Weights of a small GPT-style language model, trained from scratch on English Wikipedia: rotary positions.
Each number is 50 + 15 x the weight over its row's rms, rounded and kept within 0 to 99. Layers, rows and columns count from 0. The size before them is the row's rms in percent of the matrix's.

# gate: layer 5 MLP gate, 704x256, rms 0.157, rows 481-498, columns 128-255
# up: layer 5 MLP up, 704x256, rms 0.157, rows 481-498, columns 128-255
# down: layer 5 MLP down (transposed), 704x256, rms 0.15, rows 481-498, columns 128-255
gate481 112:54 58 59 48 21 31 72 66 39 56 41 58 62 48 49 52 77 60 28 45 47 74 49 69 67 46 48 50 59 29 70 37 47 70 45 50 53 30 63 37 32 67 57 53 63 56 43 58 39 55 63 52 69 61 36 51 45 54 60 41 52 61 64 50 71 14 39 31 63 50 29 22 70 27 42 64 62 68 54 47 67 47 27 47 23 47 44 33 44 56 35 55 48 39 54 44 60 54 35 48 34 48 48 63 75 50 47 25 31 70 72 81 56 29 48 58 62 42 42 41 50 49 51 41 30 64 40 44
up481 108:55 40 67 66 46 31 36 51 56 44 63 57 70 53 43 44 59 65 63 35 51 82 42 40 72 56 39 70 48 50 47 46 48 43 30 73 59 49 42 35 32 60 58 44 71 70 53 67 30 53 70 42 50 74 43 61 52 44 57 97 26 54 54 34 67 39 42 37 57 51 49 53 76 18 50 56 38 38 75 18 70 27 43 56 23 41 52 52 52 62 36 48 57 33 40 62 48 56 28 53 31 56 42 90 66 34 71 56 46 51 50 69 67 32 58 72 72 58 56 24 51 57 60 47 63 70 47 56
down481 106:32 13 53 55 52 61 67 61 47 36 61 20 61 68 45 46 53 33 43 65 31 64 65 31 57 45 39 65 80 40 41 58 39 52 63 68 31 49 48 46 37 34 53 29 64 43 57 42 46 65 33 26 72 46 45 55 32 46 56 75 50 53 69 57 80 21 62 67 76 63 31 43 34 38 50 65 34 62 36 71 12 46 37 53 11 39 43 38 33 46 45 59 56 54 42 61 65 44 34 49 48 66 13 43 51 38 34 71 16 51 56 57 44 36 41 63 57 51 60 50 35 61 83 30 56 46 32 51
gate482 100:42 83 30 70 34 28 31 61 11 59 71 65 54 57 52 60 47 35 50 27 39 65 49 54 51 37 39 32 62 37 43 47 52 24 41 48 37 60 76 49 20 33 20 75 47 47 54 64 58 45 50 49 22 36 53 34 46 47 54 44 43 78 11 58 66 50 37 46 47 63 66 19 58 19 47 51 51 39 69 46 27 48 84 52 44 51 39 75 79 60 46 62 55 74 43 63 62 48 73 43 49 60 56 20 52 43 54 40 30 77 45 50 39 34 57 34 44 43 59 43 48 61 35 58 27 26 51 44
up482 101:48 54 56 62 58 56 55 49 61 25 25 65 52 74 16 42 53 63 64 49 39 69 68 38 40 62 56 51 57 75 62 63 44 53 35 60 78 48 32 63 67 54 48 49 23 40 44 59 61 68 38 33 63 51 49 75 62 55 51 60 73 45 45 43 59 46 58 21 20 38 46 59 71 35 39 58 55 44 47 72 63 55 49 52 31 65 40 00 21 49 43 37 60 21 26 62 65 64 50 47 91 20 45 32 39 33 65 52 38 59 53 62 29 37 70 58 28 34 64 37 52 65 40 52 66 65 58 54
down482 100:60 47 33 64 56 38 48 69 52 36 51 53 66 32 75 31 66 63 41 39 61 48 47 30 21 46 20 63 53 29 55 56 63 43 24 54 69 27 38 53 64 15 36 34 45 68 49 56 67 66 50 71 32 42 63 47 42 51 22 24 59 44 55 57 25 43 62 55 57 44 64 35 73 46 40 67 73 37 46 45 66 59 78 52 77 52 52 63 59 31 52 70 78 40 48 50 65 46 61 36 78 29 49 54 33 35 42 15 36 13 48 34 31 48 87 78 66 58 39 55 39 33 45 58 54 43 41 54
gate483 097:46 72 73 50 54 61 53 35 63 81 53 48 39 56 63 24 14 82 54 48 52 27 47 40 32 44 32 37 62 52 59 54 46 82 32 38 46 54 42 76 53 43 47 61 50 50 70 43 27 53 55 60 65 59 40 66 50 19 58 35 41 34 39 49 57 56 76 56 11 81 75 32 58 23 08 43 53 36 60 50 44 55 66 84 54 54 39 36 66 66 51 56 60 59 55 31 64 59 30 46 42 56 52 69 51 51 65 57 67 48 51 52 60 22 72 78 41 57 52 57 83 36 51 50 45 35 72 38
up483 095:41 58 13 32 52 29 43 21 30 18 37 36 54 35 48 35 47 37 70 86 22 68 69 51 42 39 44 48 54 61 53 40 41 58 77 40 52 25 18 35 72 53 39 62 67 32 51 30 41 49 33 73 24 41 66 62 22 70 39 53 65 60 30 34 42 37 46 52 54 30 46 66 56 39 73 45 37 71 51 63 85 51 23 52 58 78 54 45 43 49 54 75 63 25 30 43 64 59 31 21 80 37 39 51 57 41 66 39 70 37 29 68 71 53 40 25 16 31 55 52 13 54 74 59 21 46 46 54
down483 098:54 48 29 45 32 34 69 64 77 72 44 82 44 60 35 38 62 67 47 20 38 33 15 33 43 47 82 55 26 44 38 68 31 47 35 31 38 68 67 36 61 47 76 42 78 39 42 70 58 29 45 61 62 75 65 54 48 61 52 66 58 72 63 69 43 45 76 32 30 49 57 63 64 72 54 56 57 45 29 81 48 68 53 24 73 54 48 33 68 69 60 44 42 74 32 64 31 46 39 25 41 50 84 47 44 65 53 47 44 44 70 75 22 53 50 27 07 20 43 63 56 65 54 49 76 61 79 51
gate484 094:27 57 65 37 57 22 26 60 58 53 66 54 43 69 67 60 55 73 39 46 48 57 38 20 62 48 44 23 41 56 67 31 75 39 58 69 48 51 51 48 55 51 65 43 40 82 49 50 35 60 65 53 41 35 34 60 60 40 34 39 33 57 41 74 34 70 17 40 64 45 60 52 96 53 33 38 20 31 36 38 36 61 64 25 63 30 52 48 70 59 37 38 31 51 24 43 46 34 79 45 46 72 48 74 58 52 63 36 47 39 31 77 62 29 59 51 26 41 51 52 58 35 52 51 29 58 58 32
up484 094:38 64 51 33 56 55 71 56 55 43 31 41 39 47 45 72 63 49 50 58 71 48 47 51 40 42 51 76 46 93 37 65 40 48 54 30 35 55 43 52 56 25 30 62 38 29 65 37 60 35 52 43 59 42 35 60 18 41 25 28 31 48 36 34 40 44 51 20 57 60 43 60 04 62 78 42 51 57 74 52 75 30 26 59 36 34 71 50 58 50 53 45 28 63 92 36 14 40 22 42 59 53 30 50 74 65 26 78 61 40 33 53 18 50 72 43 51 41 48 65 70 42 40 33 48 38 98 80
down484 097:25 50 52 45 59 56 65 59 26 33 68 57 46 40 73 43 59 66 54 64 31 13 61 32 34 52 54 49 64 66 64 52 45 37 51 53 58 31 23 52 94 67 52 51 31 44 59 43 81 35 61 41 23 30 48 39 24 44 47 36 54 41 41 52 48 59 83 58 34 67 22 36 46 75 73 38 49 60 19 52 29 54 66 56 42 48 49 75 71 63 58 53 64 68 44 73 53 68 23 36 63 67 41 69 61 82 35 56 35 44 83 38 75 52 63 49 68 66 37 56 40 51 39 70 43 60 41 38
gate485 096:30 31 51 60 36 47 53 41 50 48 47 52 39 22 50 55 59 40 37 62 51 37 49 00 47 58 26 27 56 27 43 54 47 25 49 53 71 54 48 40 64 39 57 54 66 22 52 43 56 53 42 54 53 53 37 59 34 67 65 58 32 37 54 59 55 61 54 46 56 64 37 55 71 42 42 11 43 51 56 60 58 52 00 49 78 50 35 38 23 27 53 60 60 62 43 16 46 31 44 58 45 14 70 49 35 49 58 33 26 51 50 44 40 65 27 33 55 89 52 71 51 57 39 55 36 40 60 61
up485 097:77 63 61 61 53 39 57 55 73 34 63 51 23 87 28 45 66 69 63 49 34 63 24 50 66 44 42 67 37 49 56 60 23 65 39 29 53 53 70 76 33 57 42 40 50 46 50 48 69 50 80 45 75 65 69 32 38 51 65 49 53 69 59 49 52 51 42 53 37 52 53 37 44 29 34 69 77 63 41 51 33 42 58 57 33 64 69 48 51 66 38 21 21 50 75 85 44 45 47 32 72 56 59 45 49 58 53 79 46 36 48 32 45 20 56 57 46 14 40 53 51 15 14 41 56 30 62 55
down485 096:54 55 58 37 58 76 60 49 43 35 71 34 31 57 76 46 49 74 47 44 64 37 45 51 54 46 92 74 32 44 75 83 60 40 35 54 49 62 61 47 46 66 42 20 33 34 65 38 57 64 27 54 36 47 45 84 68 25 29 58 57 63 80 48 63 67 67 51 41 64 55 61 39 48 52 74 54 05 68 72 42 39 51 47 66 55 45 25 64 41 28 11 43 60 42 57 51 70 27 53 69 77 28 43 45 65 56 68 47 53 64 47 38 57 43 45 46 38 42 33 49 50 57 64 46 32 17 35
gate486 104:57 64 53 64 71 39 67 50 63 40 37 41 37 38 42 18 25 50 40 33 35 72 40 52 40 26 35 60 51 40 39 33 63 40 50 42 65 47 64 59 33 60 52 73 33 60 66 46 42 26 61 54 49 47 36 67 88 47 25 42 27 31 29 36 25 69 38 72 58 37 66 53 48 59 42 67 45 71 36 52 48 70 50 56 55 72 50 51 42 58 48 21 46 48 65 36 48 47 37 36 43 56 47 77 53 49 74 73 33 47 52 76 72 57 60 31 58 30 55 59 37 36 69 26 75 29 74 27
up486 097:38 52 36 69 56 21 41 35 48 44 54 64 52 59 55 38 57 65 29 82 46 79 45 57 44 75 57 65 62 54 39 20 50 72 45 29 68 26 61 37 23 54 56 53 36 23 64 27 57 59 55 59 39 71 53 50 60 42 63 52 50 43 57 33 52 39 53 77 50 37 61 43 23 81 65 76 51 67 54 59 43 55 42 43 47 77 49 50 79 25 63 33 80 61 50 25 42 45 61 53 60 71 22 28 65 28 57 38 32 74 49 49 28 52 67 51 53 50 54 65 67 40 49 51 47 54 62 18
down486 104:58 59 56 58 52 66 54 38 34 39 67 59 44 45 68 57 49 59 48 50 59 61 46 58 33 78 36 59 79 49 45 53 36 60 63 45 49 35 67 39 89 42 56 83 26 15 35 40 70 30 63 52 22 37 61 57 50 56 35 48 14 29 43 61 61 63 44 60 51 67 52 32 35 57 57 51 41 66 41 59 52 53 32 54 58 56 68 46 53 32 49 22 78 54 57 53 60 53 69 51 31 60 49 36 27 31 57 51 43 46 51 26 43 45 49 11 51 34 42 63 46 49 65 82 42 38 34 64
gate487 100:43 44 67 61 32 31 44 53 18 59 75 24 76 73 61 46 46 05 57 45 67 81 35 64 22 41 50 58 56 39 62 52 51 57 56 55 37 33 72 72 40 29 32 37 61 32 63 31 47 74 58 44 50 52 25 42 36 76 46 66 40 80 78 44 76 53 46 41 57 54 35 60 44 60 40 55 55 60 12 52 20 37 47 33 33 47 71 67 47 48 58 60 57 57 42 49 43 58 50 53 49 65 58 62 70 52 51 48 48 56 34 37 33 49 57 49 62 54 26 67 75 59 43 58 34 63 46 57
up487 097:56 52 31 38 59 43 59 73 51 40 32 28 72 32 61 57 67 56 35 50 79 65 56 38 57 49 66 67 33 57 39 56 56 37 39 51 56 69 32 52 63 59 52 63 49 63 10 59 41 54 50 70 65 60 65 71 21 38 42 48 49 43 23 35 43 45 56 47 52 55 55 64 58 50 50 49 31 57 75 58 50 33 61 75 40 39 34 57 61 64 47 34 61 51 61 36 37 55 56 50 67 38 41 61 45 44 49 39 30 27 37 55 48 37 76 33 24 60 65 73 39 67 40 56 28 19 80 49
down487 097:74 39 37 47 52 35 51 64 10 53 58 50 42 51 70 39 32 74 61 56 29 33 61 29 36 63 40 40 45 48 47 32 56 32 88 43 45 16 74 62 47 53 47 19 34 50 59 73 29 38 37 62 73 62 50 24 64 61 67 32 63 30 61 45 56 62 21 34 42 62 44 56 56 17 40 44 49 23 65 45 27 49 53 71 30 53 51 39 70 36 47 76 72 59 46 57 41 59 55 61 57 46 20 39 53 48 68 31 53 29 32 61 49 29 57 36 41 34 26 42 65 50 56 41 40 46 39 47
gate488 094:62 85 34 58 49 63 61 44 67 34 33 43 57 80 59 65 57 69 70 50 41 69 46 55 51 81 33 47 48 20 46 40 35 43 47 52 66 40 43 58 52 42 46 57 52 49 43 56 61 47 63 68 38 52 64 33 29 38 69 67 24 83 57 72 51 37 37 41 12 39 75 48 54 44 46 67 46 38 52 52 23 56 53 41 44 35 36 47 44 27 28 50 40 50 60 75 43 52 53 64 80 72 58 60 50 52 61 53 55 43 65 54 38 60 49 64 47 54 47 67 32 87 36 68 37 52 65 12
up488 101:48 48 51 50 74 42 70 55 68 22 37 42 42 31 72 66 21 34 25 45 26 54 32 43 50 53 52 57 47 65 58 50 10 64 43 41 53 73 66 54 38 35 46 50 35 30 56 47 56 50 52 25 34 36 36 52 46 48 72 71 88 50 67 42 50 31 45 51 68 63 47 58 58 45 35 57 73 47 59 34 72 27 66 33 32 69 47 69 41 72 49 65 52 46 32 39 37 24 30 36 37 66 48 50 70 41 45 48 34 36 39 32 44 58 55 30 09 52 48 38 64 28 56 42 54 67 56 42
down488 102:41 40 61 22 51 27 45 61 59 32 43 47 41 04 59 61 50 35 44 50 52 53 74 43 70 53 56 68 47 46 35 70 52 49 52 52 40 35 65 49 26 50 54 27 43 51 67 61 54 47 69 32 26 33 26 72 62 61 29 28 69 21 40 24 39 58 35 55 50 78 28 56 72 46 50 49 38 73 63 61 08 37 41 38 45 49 24 24 44 34 36 66 44 66 42 66 36 35 34 44 40 42 54 57 69 66 35 45 59 71 55 43 45 58 48 35 31 64 47 32 61 41 60 49 51 00 39 27
gate489 095:46 31 52 42 54 46 30 42 41 36 30 52 61 81 35 52 07 68 52 53 44 36 71 30 25 55 49 22 53 49 33 47 38 74 66 63 56 48 61 66 59 75 52 32 39 72 69 27 81 38 62 58 48 58 38 78 31 42 68 27 37 96 43 77 60 55 33 52 67 39 53 28 60 45 51 61 38 51 60 53 56 53 28 40 76 48 53 87 63 49 60 67 53 38 51 27 58 47 46 73 57 48 27 59 50 44 53 40 39 51 55 42 39 61 43 59 44 64 60 64 44 45 57 53 25 68 61 17
up489 097:54 70 28 63 74 59 75 57 26 59 36 61 67 49 61 69 53 42 30 44 42 51 45 45 32 37 78 74 55 37 43 55 50 43 48 42 33 51 54 50 43 54 15 59 45 67 43 54 38 70 58 58 48 72 63 18 41 39 37 30 33 56 49 61 63 34 32 67 78 30 21 46 54 44 34 44 44 29 80 48 56 71 42 38 50 41 69 38 38 57 62 22 53 57 46 78 65 34 86 60 47 55 23 45 26 51 65 69 58 25 35 54 44 47 71 38 54 41 36 18 48 55 28 37 47 41 53 58
down489 099:84 51 59 62 51 40 55 51 34 32 39 79 61 38 55 58 56 36 51 39 28 73 56 17 62 62 37 20 44 61 33 14 37 83 40 30 37 58 50 65 56 41 92 61 57 30 15 55 63 40 64 49 36 61 48 59 54 41 44 74 56 83 32 66 70 56 40 50 57 52 46 38 35 39 47 51 43 35 41 70 27 51 45 55 42 43 46 53 58 67 48 70 41 46 36 39 27 72 71 45 19 55 60 45 64 43 53 66 18 45 47 53 58 57 38 77 61 62 69 55 29 61 56 85 58 65 40 43
gate490 093:53 47 34 53 41 56 43 54 41 75 43 61 88 47 75 44 56 53 60 50 38 64 77 44 45 50 51 70 64 32 63 27 18 67 69 32 32 32 54 69 52 52 56 45 49 28 66 41 45 41 69 32 44 60 76 58 55 43 10 31 62 46 32 30 49 50 47 25 49 44 43 48 89 29 70 31 60 58 58 32 48 40 41 35 48 45 37 52 50 34 68 59 59 50 45 47 51 48 54 71 58 51 38 33 38 66 39 37 21 34 49 32 30 36 63 46 48 35 53 35 75 54 34 48 61 26 36 13
up490 094:64 67 59 50 58 33 43 17 39 50 85 69 44 55 51 68 45 44 56 51 71 67 37 25 31 56 40 71 38 52 31 41 55 41 41 90 79 27 21 34 69 27 58 55 43 44 51 73 38 65 45 71 37 19 62 47 50 33 60 32 35 49 58 78 57 44 66 49 48 55 53 50 46 45 59 31 85 53 44 37 48 45 42 32 57 56 55 26 44 66 61 51 61 52 51 62 21 26 50 51 65 43 42 57 42 33 74 51 75 58 59 68 73 62 40 50 51 63 50 66 47 54 17 62 45 49 20 35
down490 095:60 35 88 42 38 35 53 67 58 33 55 45 49 49 70 49 54 36 65 45 37 30 64 29 79 94 46 18 33 33 43 23 47 80 60 53 59 61 56 47 60 66 51 46 20 30 58 35 50 37 65 41 33 51 51 43 31 63 30 55 45 54 66 31 49 61 31 52 63 51 63 39 46 51 54 35 37 57 25 58 23 58 37 73 56 38 39 48 81 40 55 38 60 72 60 43 11 58 53 51 71 72 48 57 62 69 58 38 44 37 47 53 27 66 73 43 44 62 56 49 62 59 49 58 61 31 50 46
gate491 107:50 47 33 44 46 47 24 53 76 50 44 50 34 55 24 73 63 50 52 48 22 28 33 63 71 40 65 73 55 43 74 28 51 62 44 59 60 81 46 50 51 44 53 50 68 52 55 41 33 61 40 35 50 70 38 34 43 25 62 46 54 65 60 75 62 89 65 29 38 52 48 50 27 53 48 40 51 49 48 41 34 61 48 39 29 41 59 50 50 62 66 63 64 35 47 71 34 56 37 55 50 57 69 50 57 37 50 54 45 81 79 81 42 39 40 63 51 61 74 50 50 25 29 34 82 22 56 47
up491 104:24 46 62 63 49 51 33 24 37 45 32 49 89 43 36 56 58 53 58 46 39 56 49 79 51 43 64 87 65 61 73 60 50 53 52 34 53 57 48 38 58 47 53 63 62 74 52 42 27 71 67 67 54 51 62 36 71 62 49 53 65 68 62 49 71 53 54 53 58 43 49 50 67 30 30 57 44 39 48 26 57 48 34 64 42 31 62 46 51 45 79 35 40 51 63 14 47 36 29 54 50 32 55 49 83 52 25 60 40 35 55 44 36 39 36 42 75 48 57 63 42 44 28 49 38 71 34 54
down491 102:50 58 73 34 41 38 37 38 46 43 22 43 35 31 49 32 37 50 58 36 62 57 49 44 86 33 56 42 51 51 42 36 22 58 41 68 49 60 45 22 84 39 68 19 65 53 51 42 32 40 69 17 67 55 46 50 19 27 52 14 48 44 60 65 61 74 45 41 52 27 64 18 38 32 70 56 50 50 23 57 61 58 69 49 48 77 56 41 50 84 75 57 81 44 59 39 51 40 30 44 62 51 82 56 61 40 56 38 49 31 59 53 66 31 56 40 37 53 54 48 43 44 37 78 53 28 58 39
gate492 104:50 40 67 63 48 57 37 43 72 50 36 65 41 67 20 46 58 54 74 58 48 72 53 65 35 41 67 57 63 62 45 45 54 62 75 52 42 48 85 60 44 17 65 63 66 64 55 43 67 43 23 32 26 37 62 48 61 64 46 76 48 61 37 57 37 26 68 39 49 11 74 54 34 52 38 55 61 82 52 59 46 71 40 75 48 83 43 34 51 57 71 60 34 12 56 46 43 32 65 56 21 16 62 88 40 63 71 50 50 30 64 33 52 38 41 30 74 54 41 79 56 53 33 63 38 39 53 69
up492 098:50 48 40 79 45 52 54 41 66 47 68 36 55 62 67 54 65 55 61 57 39 44 46 69 46 61 76 38 27 47 75 72 36 73 50 61 75 14 59 49 31 41 52 65 46 45 36 44 58 44 37 57 54 60 68 48 13 65 43 54 50 23 52 52 30 42 53 54 14 32 56 71 51 36 15 50 35 74 39 64 47 72 65 23 48 60 64 53 62 42 60 61 74 35 61 59 39 68 58 69 55 33 59 77 46 67 70 54 57 51 47 56 40 34 54 42 04 39 56 42 62 26 65 69 60 48 50 53
down492 103:48 34 45 53 35 36 36 51 34 39 71 53 75 59 59 46 77 55 36 50 52 47 37 55 45 66 27 65 47 44 48 53 58 72 45 60 67 54 52 25 57 52 29 27 57 56 34 54 71 30 46 60 49 50 44 47 59 72 52 47 32 70 47 46 51 61 22 61 37 63 51 66 55 69 70 62 33 36 48 61 63 62 61 48 81 67 58 46 45 56 36 69 37 57 70 32 51 57 42 63 89 61 44 41 36 61 69 72 56 41 58 40 37 80 50 59 35 61 66 41 58 59 57 66 34 65 55 50
gate493 103:69 68 45 57 34 35 35 33 56 51 42 75 66 63 45 55 49 56 13 74 78 55 58 67 69 38 41 66 75 70 35 44 40 78 50 50 78 29 82 33 47 61 68 64 71 07 56 56 50 78 58 67 45 65 63 42 46 42 55 40 46 40 55 42 56 31 51 32 78 42 46 67 33 48 32 61 48 49 52 61 59 43 38 65 38 56 59 37 57 35 07 29 36 47 63 65 27 54 44 80 46 99 54 47 55 43 68 42 56 53 45 14 36 57 51 81 64 60 70 42 38 44 42 49 33 52 36 25
up493 106:60 20 62 42 49 41 33 39 31 49 55 50 36 75 22 41 63 67 35 30 39 39 42 41 49 49 29 56 63 74 74 53 50 72 52 61 44 33 47 34 59 32 54 54 47 14 60 40 55 64 31 62 46 77 48 43 47 68 34 48 32 51 26 33 42 51 55 88 54 44 58 52 35 28 42 25 62 43 67 42 62 24 51 43 30 56 60 43 30 18 30 44 74 60 80 40 82 62 38 62 46 83 13 20 09 43 60 49 58 58 45 70 44 79 40 67 35 43 67 62 37 56 47 44 38 35 35 47
down493 102:41 42 44 42 36 37 35 18 43 49 56 36 91 44 43 70 36 64 37 58 60 48 42 33 63 32 29 56 41 33 49 36 51 40 42 53 52 90 48 39 73 43 57 43 61 36 40 25 57 68 70 50 44 52 59 43 42 43 68 47 56 61 33 50 50 49 62 51 55 11 36 48 38 30 58 58 64 56 29 61 52 29 34 61 57 46 68 10 47 64 25 89 67 28 63 45 67 41 54 36 52 67 61 50 47 09 65 46 50 50 23 50 24 57 68 45 54 55 50 42 43 57 55 46 51 49 48 45
gate494 104:13 41 70 45 47 46 36 12 51 44 43 39 63 34 59 32 53 52 68 43 72 64 52 36 47 50 59 60 65 64 43 49 61 55 38 17 55 37 69 00 29 09 32 89 58 45 56 46 51 69 41 36 53 46 31 55 69 51 49 75 41 58 49 26 35 47 58 36 46 54 56 60 22 44 65 44 45 68 38 58 18 42 43 54 34 80 46 62 40 46 51 44 43 36 31 38 59 36 49 35 56 56 62 40 61 39 62 61 78 24 60 40 26 48 69 60 51 61 82 43 51 47 59 64 48 47 48 51
up494 102:12 56 43 47 44 66 24 45 67 48 52 38 49 57 23 47 60 54 45 44 57 50 49 68 43 37 30 28 40 49 55 82 70 21 54 52 63 38 50 38 47 43 54 51 74 60 62 77 55 37 68 85 54 39 56 38 49 53 45 56 34 45 57 47 41 53 62 57 68 52 56 40 74 65 66 42 36 38 80 70 30 45 75 67 59 65 57 66 36 63 64 49 62 46 26 45 34 36 76 50 45 46 65 57 65 49 45 62 37 34 62 34 45 45 64 40 77 54 61 52 65 14 40 26 57 38 33 63
down494 102:49 57 65 60 59 26 55 63 36 52 48 09 34 57 54 59 54 47 81 53 29 55 55 24 74 53 18 09 43 43 55 43 69 74 70 48 49 28 26 42 51 74 57 47 48 69 41 45 55 47 55 48 51 57 41 32 40 50 66 06 44 42 39 58 46 66 49 37 54 73 43 48 31 67 73 29 40 52 54 58 55 44 28 68 33 23 42 42 51 40 36 72 44 64 75 71 42 74 25 50 70 54 36 50 68 17 24 65 26 50 50 34 54 31 25 39 58 59 54 58 58 50 26 85 35 55 23 42
gate495 097:53 47 62 26 50 63 36 41 63 44 54 49 29 40 61 61 60 59 47 62 64 36 37 39 54 56 71 66 57 54 20 40 59 57 29 49 35 51 63 38 43 58 07 38 57 62 81 73 27 75 36 66 54 64 53 39 59 49 40 54 90 49 67 17 34 39 65 30 44 68 38 27 60 54 26 63 34 51 32 40 53 37 21 70 52 38 89 59 57 49 40 09 29 46 53 42 65 61 36 52 32 76 46 47 30 09 68 45 59 47 53 39 54 28 49 20 52 70 37 36 50 17 51 38 45 54 62 57
up495 098:48 31 48 24 15 27 37 50 34 40 54 58 52 38 30 59 38 23 56 51 41 24 53 56 38 40 72 39 55 89 26 37 31 39 42 40 49 35 67 62 32 32 51 07 77 90 55 21 51 42 39 46 63 40 53 86 49 73 52 69 49 54 50 64 59 41 53 63 43 73 57 16 43 29 46 77 65 40 49 51 61 50 48 71 69 41 59 40 63 47 57 57 43 38 48 33 44 67 83 51 50 41 56 36 38 41 28 55 45 55 49 58 42 49 34 36 35 61 50 32 59 37 48 42 39 78 43 74
down495 102:51 55 89 61 47 19 71 44 51 52 61 58 29 64 66 19 70 37 52 53 41 18 70 76 44 55 43 35 56 61 71 36 61 55 57 45 29 66 53 27 46 50 25 66 51 67 52 55 25 47 58 49 53 57 57 58 56 48 64 40 42 51 53 64 73 58 35 30 57 25 44 39 62 58 69 22 32 49 38 58 19 77 57 54 43 49 67 40 41 77 53 32 25 25 44 54 61 78 42 22 39 60 65 41 27 61 56 27 32 28 57 39 60 65 55 39 47 49 50 45 66 72 22 69 32 49 58 32
gate496 096:34 34 54 63 28 53 50 49 62 20 47 46 59 38 53 71 52 51 31 87 56 46 48 56 46 42 50 69 42 39 37 89 72 74 20 54 61 26 46 50 58 45 34 56 34 64 54 51 61 45 68 52 62 49 70 61 42 48 64 44 70 55 46 52 87 55 28 43 46 62 60 55 73 44 49 66 67 42 55 32 55 38 46 29 18 37 64 38 39 61 28 38 72 59 57 42 63 52 48 51 44 47 35 60 52 73 37 76 47 25 26 62 41 48 42 57 33 45 54 06 40 76 55 69 46 42 59 67
up496 092:48 68 16 35 35 59 44 41 41 73 47 45 40 80 56 23 40 41 44 79 25 61 45 49 24 64 42 31 59 42 51 49 54 67 38 57 42 40 66 33 73 74 67 51 39 53 19 73 56 53 40 63 38 53 41 37 42 49 45 04 56 17 43 31 34 46 34 38 51 45 45 51 51 50 68 38 64 56 51 69 43 38 37 60 54 44 51 46 48 51 55 37 46 59 61 41 27 79 63 34 43 37 38 45 43 63 68 15 71 75 64 64 47 67 60 66 28 79 43 72 39 13 53 86 42 62 46 61
down496 089:35 50 65 56 39 53 55 41 49 66 59 66 52 50 41 61 48 60 39 78 38 55 40 70 49 49 35 32 30 61 32 52 55 76 24 52 32 34 58 27 62 59 46 55 55 39 65 62 18 39 27 30 23 45 72 40 42 23 19 42 80 58 38 48 53 55 62 42 65 62 64 36 61 40 77 52 53 23 48 64 49 56 41 15 41 38 63 54 79 51 24 63 59 71 60 45 35 71 53 49 61 35 26 54 42 60 31 50 35 02 36 49 38 72 44 54 51 31 60 36 46 55 68 59 37 63 41 54
gate497 091:40 06 35 25 58 35 40 43 68 52 57 57 38 44 53 35 56 30 48 46 70 69 68 61 71 51 51 27 45 48 74 39 56 08 19 47 40 53 22 40 45 41 30 63 63 46 53 53 77 48 38 44 43 38 43 71 69 51 53 64 49 44 77 73 42 49 36 72 46 50 45 35 25 45 55 40 41 61 58 33 51 38 61 39 30 30 58 28 28 44 57 73 57 36 52 49 30 62 61 48 24 61 63 43 56 36 20 35 49 84 66 57 40 35 55 57 74 38 57 48 76 39 55 51 35 58 65 37
up497 092:61 47 71 55 50 47 41 66 35 56 69 92 40 41 53 61 53 29 69 44 47 38 34 40 63 46 14 55 41 70 28 64 28 69 59 40 58 56 82 68 59 77 59 44 38 53 57 55 56 30 65 71 54 43 87 58 39 42 49 33 52 57 41 36 65 43 50 29 73 67 37 51 50 59 54 51 56 36 35 54 68 66 78 76 56 30 50 74 51 30 62 25 61 60 42 42 40 64 39 60 37 19 71 37 52 69 58 79 40 47 27 40 50 49 35 46 42 56 54 29 59 74 56 52 28 55 34 61
down497 096:50 57 32 30 55 39 45 22 68 75 31 61 22 67 52 12 44 23 51 54 34 54 61 67 34 50 66 66 59 63 56 49 55 39 48 46 36 61 44 37 27 26 61 57 69 50 66 74 46 60 42 63 56 38 41 48 77 68 47 65 34 29 29 64 50 61 60 74 45 55 48 65 29 56 58 48 53 60 62 45 31 22 49 50 46 59 37 63 66 45 70 34 54 64 22 28 46 61 56 44 44 74 72 55 33 12 66 49 59 72 56 59 61 44 46 40 57 49 52 41 67 70 72 19 27 44 47 50
gate498 089:45 59 67 47 53 80 57 25 66 38 62 57 64 36 39 36 26 68 73 34 61 65 49 64 58 30 43 17 53 88 37 45 31 57 51 38 76 43 60 52 54 66 90 20 56 50 48 27 34 43 48 77 29 48 34 44 67 49 56 64 36 32 41 61 50 33 48 39 10 41 65 54 27 57 37 63 46 52 47 46 36 30 57 43 45 62 39 58 36 49 74 36 57 56 36 55 67 41 67 52 62 28 29 27 42 02 70 49 44 35 47 34 38 35 68 37 54 49 42 69 41 66 38 53 46 36 62 53
up498 094:30 53 54 46 38 24 65 46 52 75 58 48 67 78 49 37 46 88 71 57 60 47 52 58 58 64 61 42 51 43 53 53 48 49 65 74 48 57 31 46 74 48 49 62 52 44 50 50 40 36 47 56 57 63 21 38 47 38 51 36 53 73 61 54 56 33 66 84 60 55 41 68 56 67 29 61 67 45 36 45 16 49 69 54 54 44 58 76 53 53 45 55 42 86 48 40 51 85 62 51 57 49 57 31 69 36 66 58 55 93 51 54 42 56 40 37 36 52 40 62 25 49 52 77 58 59 60 47
down498 095:53 46 51 28 90 45 49 32 42 57 35 49 62 58 55 53 44 87 77 41 59 61 68 52 60 53 24 55 40 20 63 28 51 48 73 31 47 47 27 32 51 58 39 52 63 17 46 66 53 44 48 74 83 54 52 55 54 79 76 68 43 64 52 34 53 56 42 48 64 45 87 31 60 44 31 48 52 51 53 42 32 45 37 50 73 50 89 41 28 57 68 58 57 73 47 58 40 35 66 53 64 62 50 73 58 25 61 42 38 44 69 45 44 37 40 47 33 52 31 65 40 62 39 56 59 39 70 26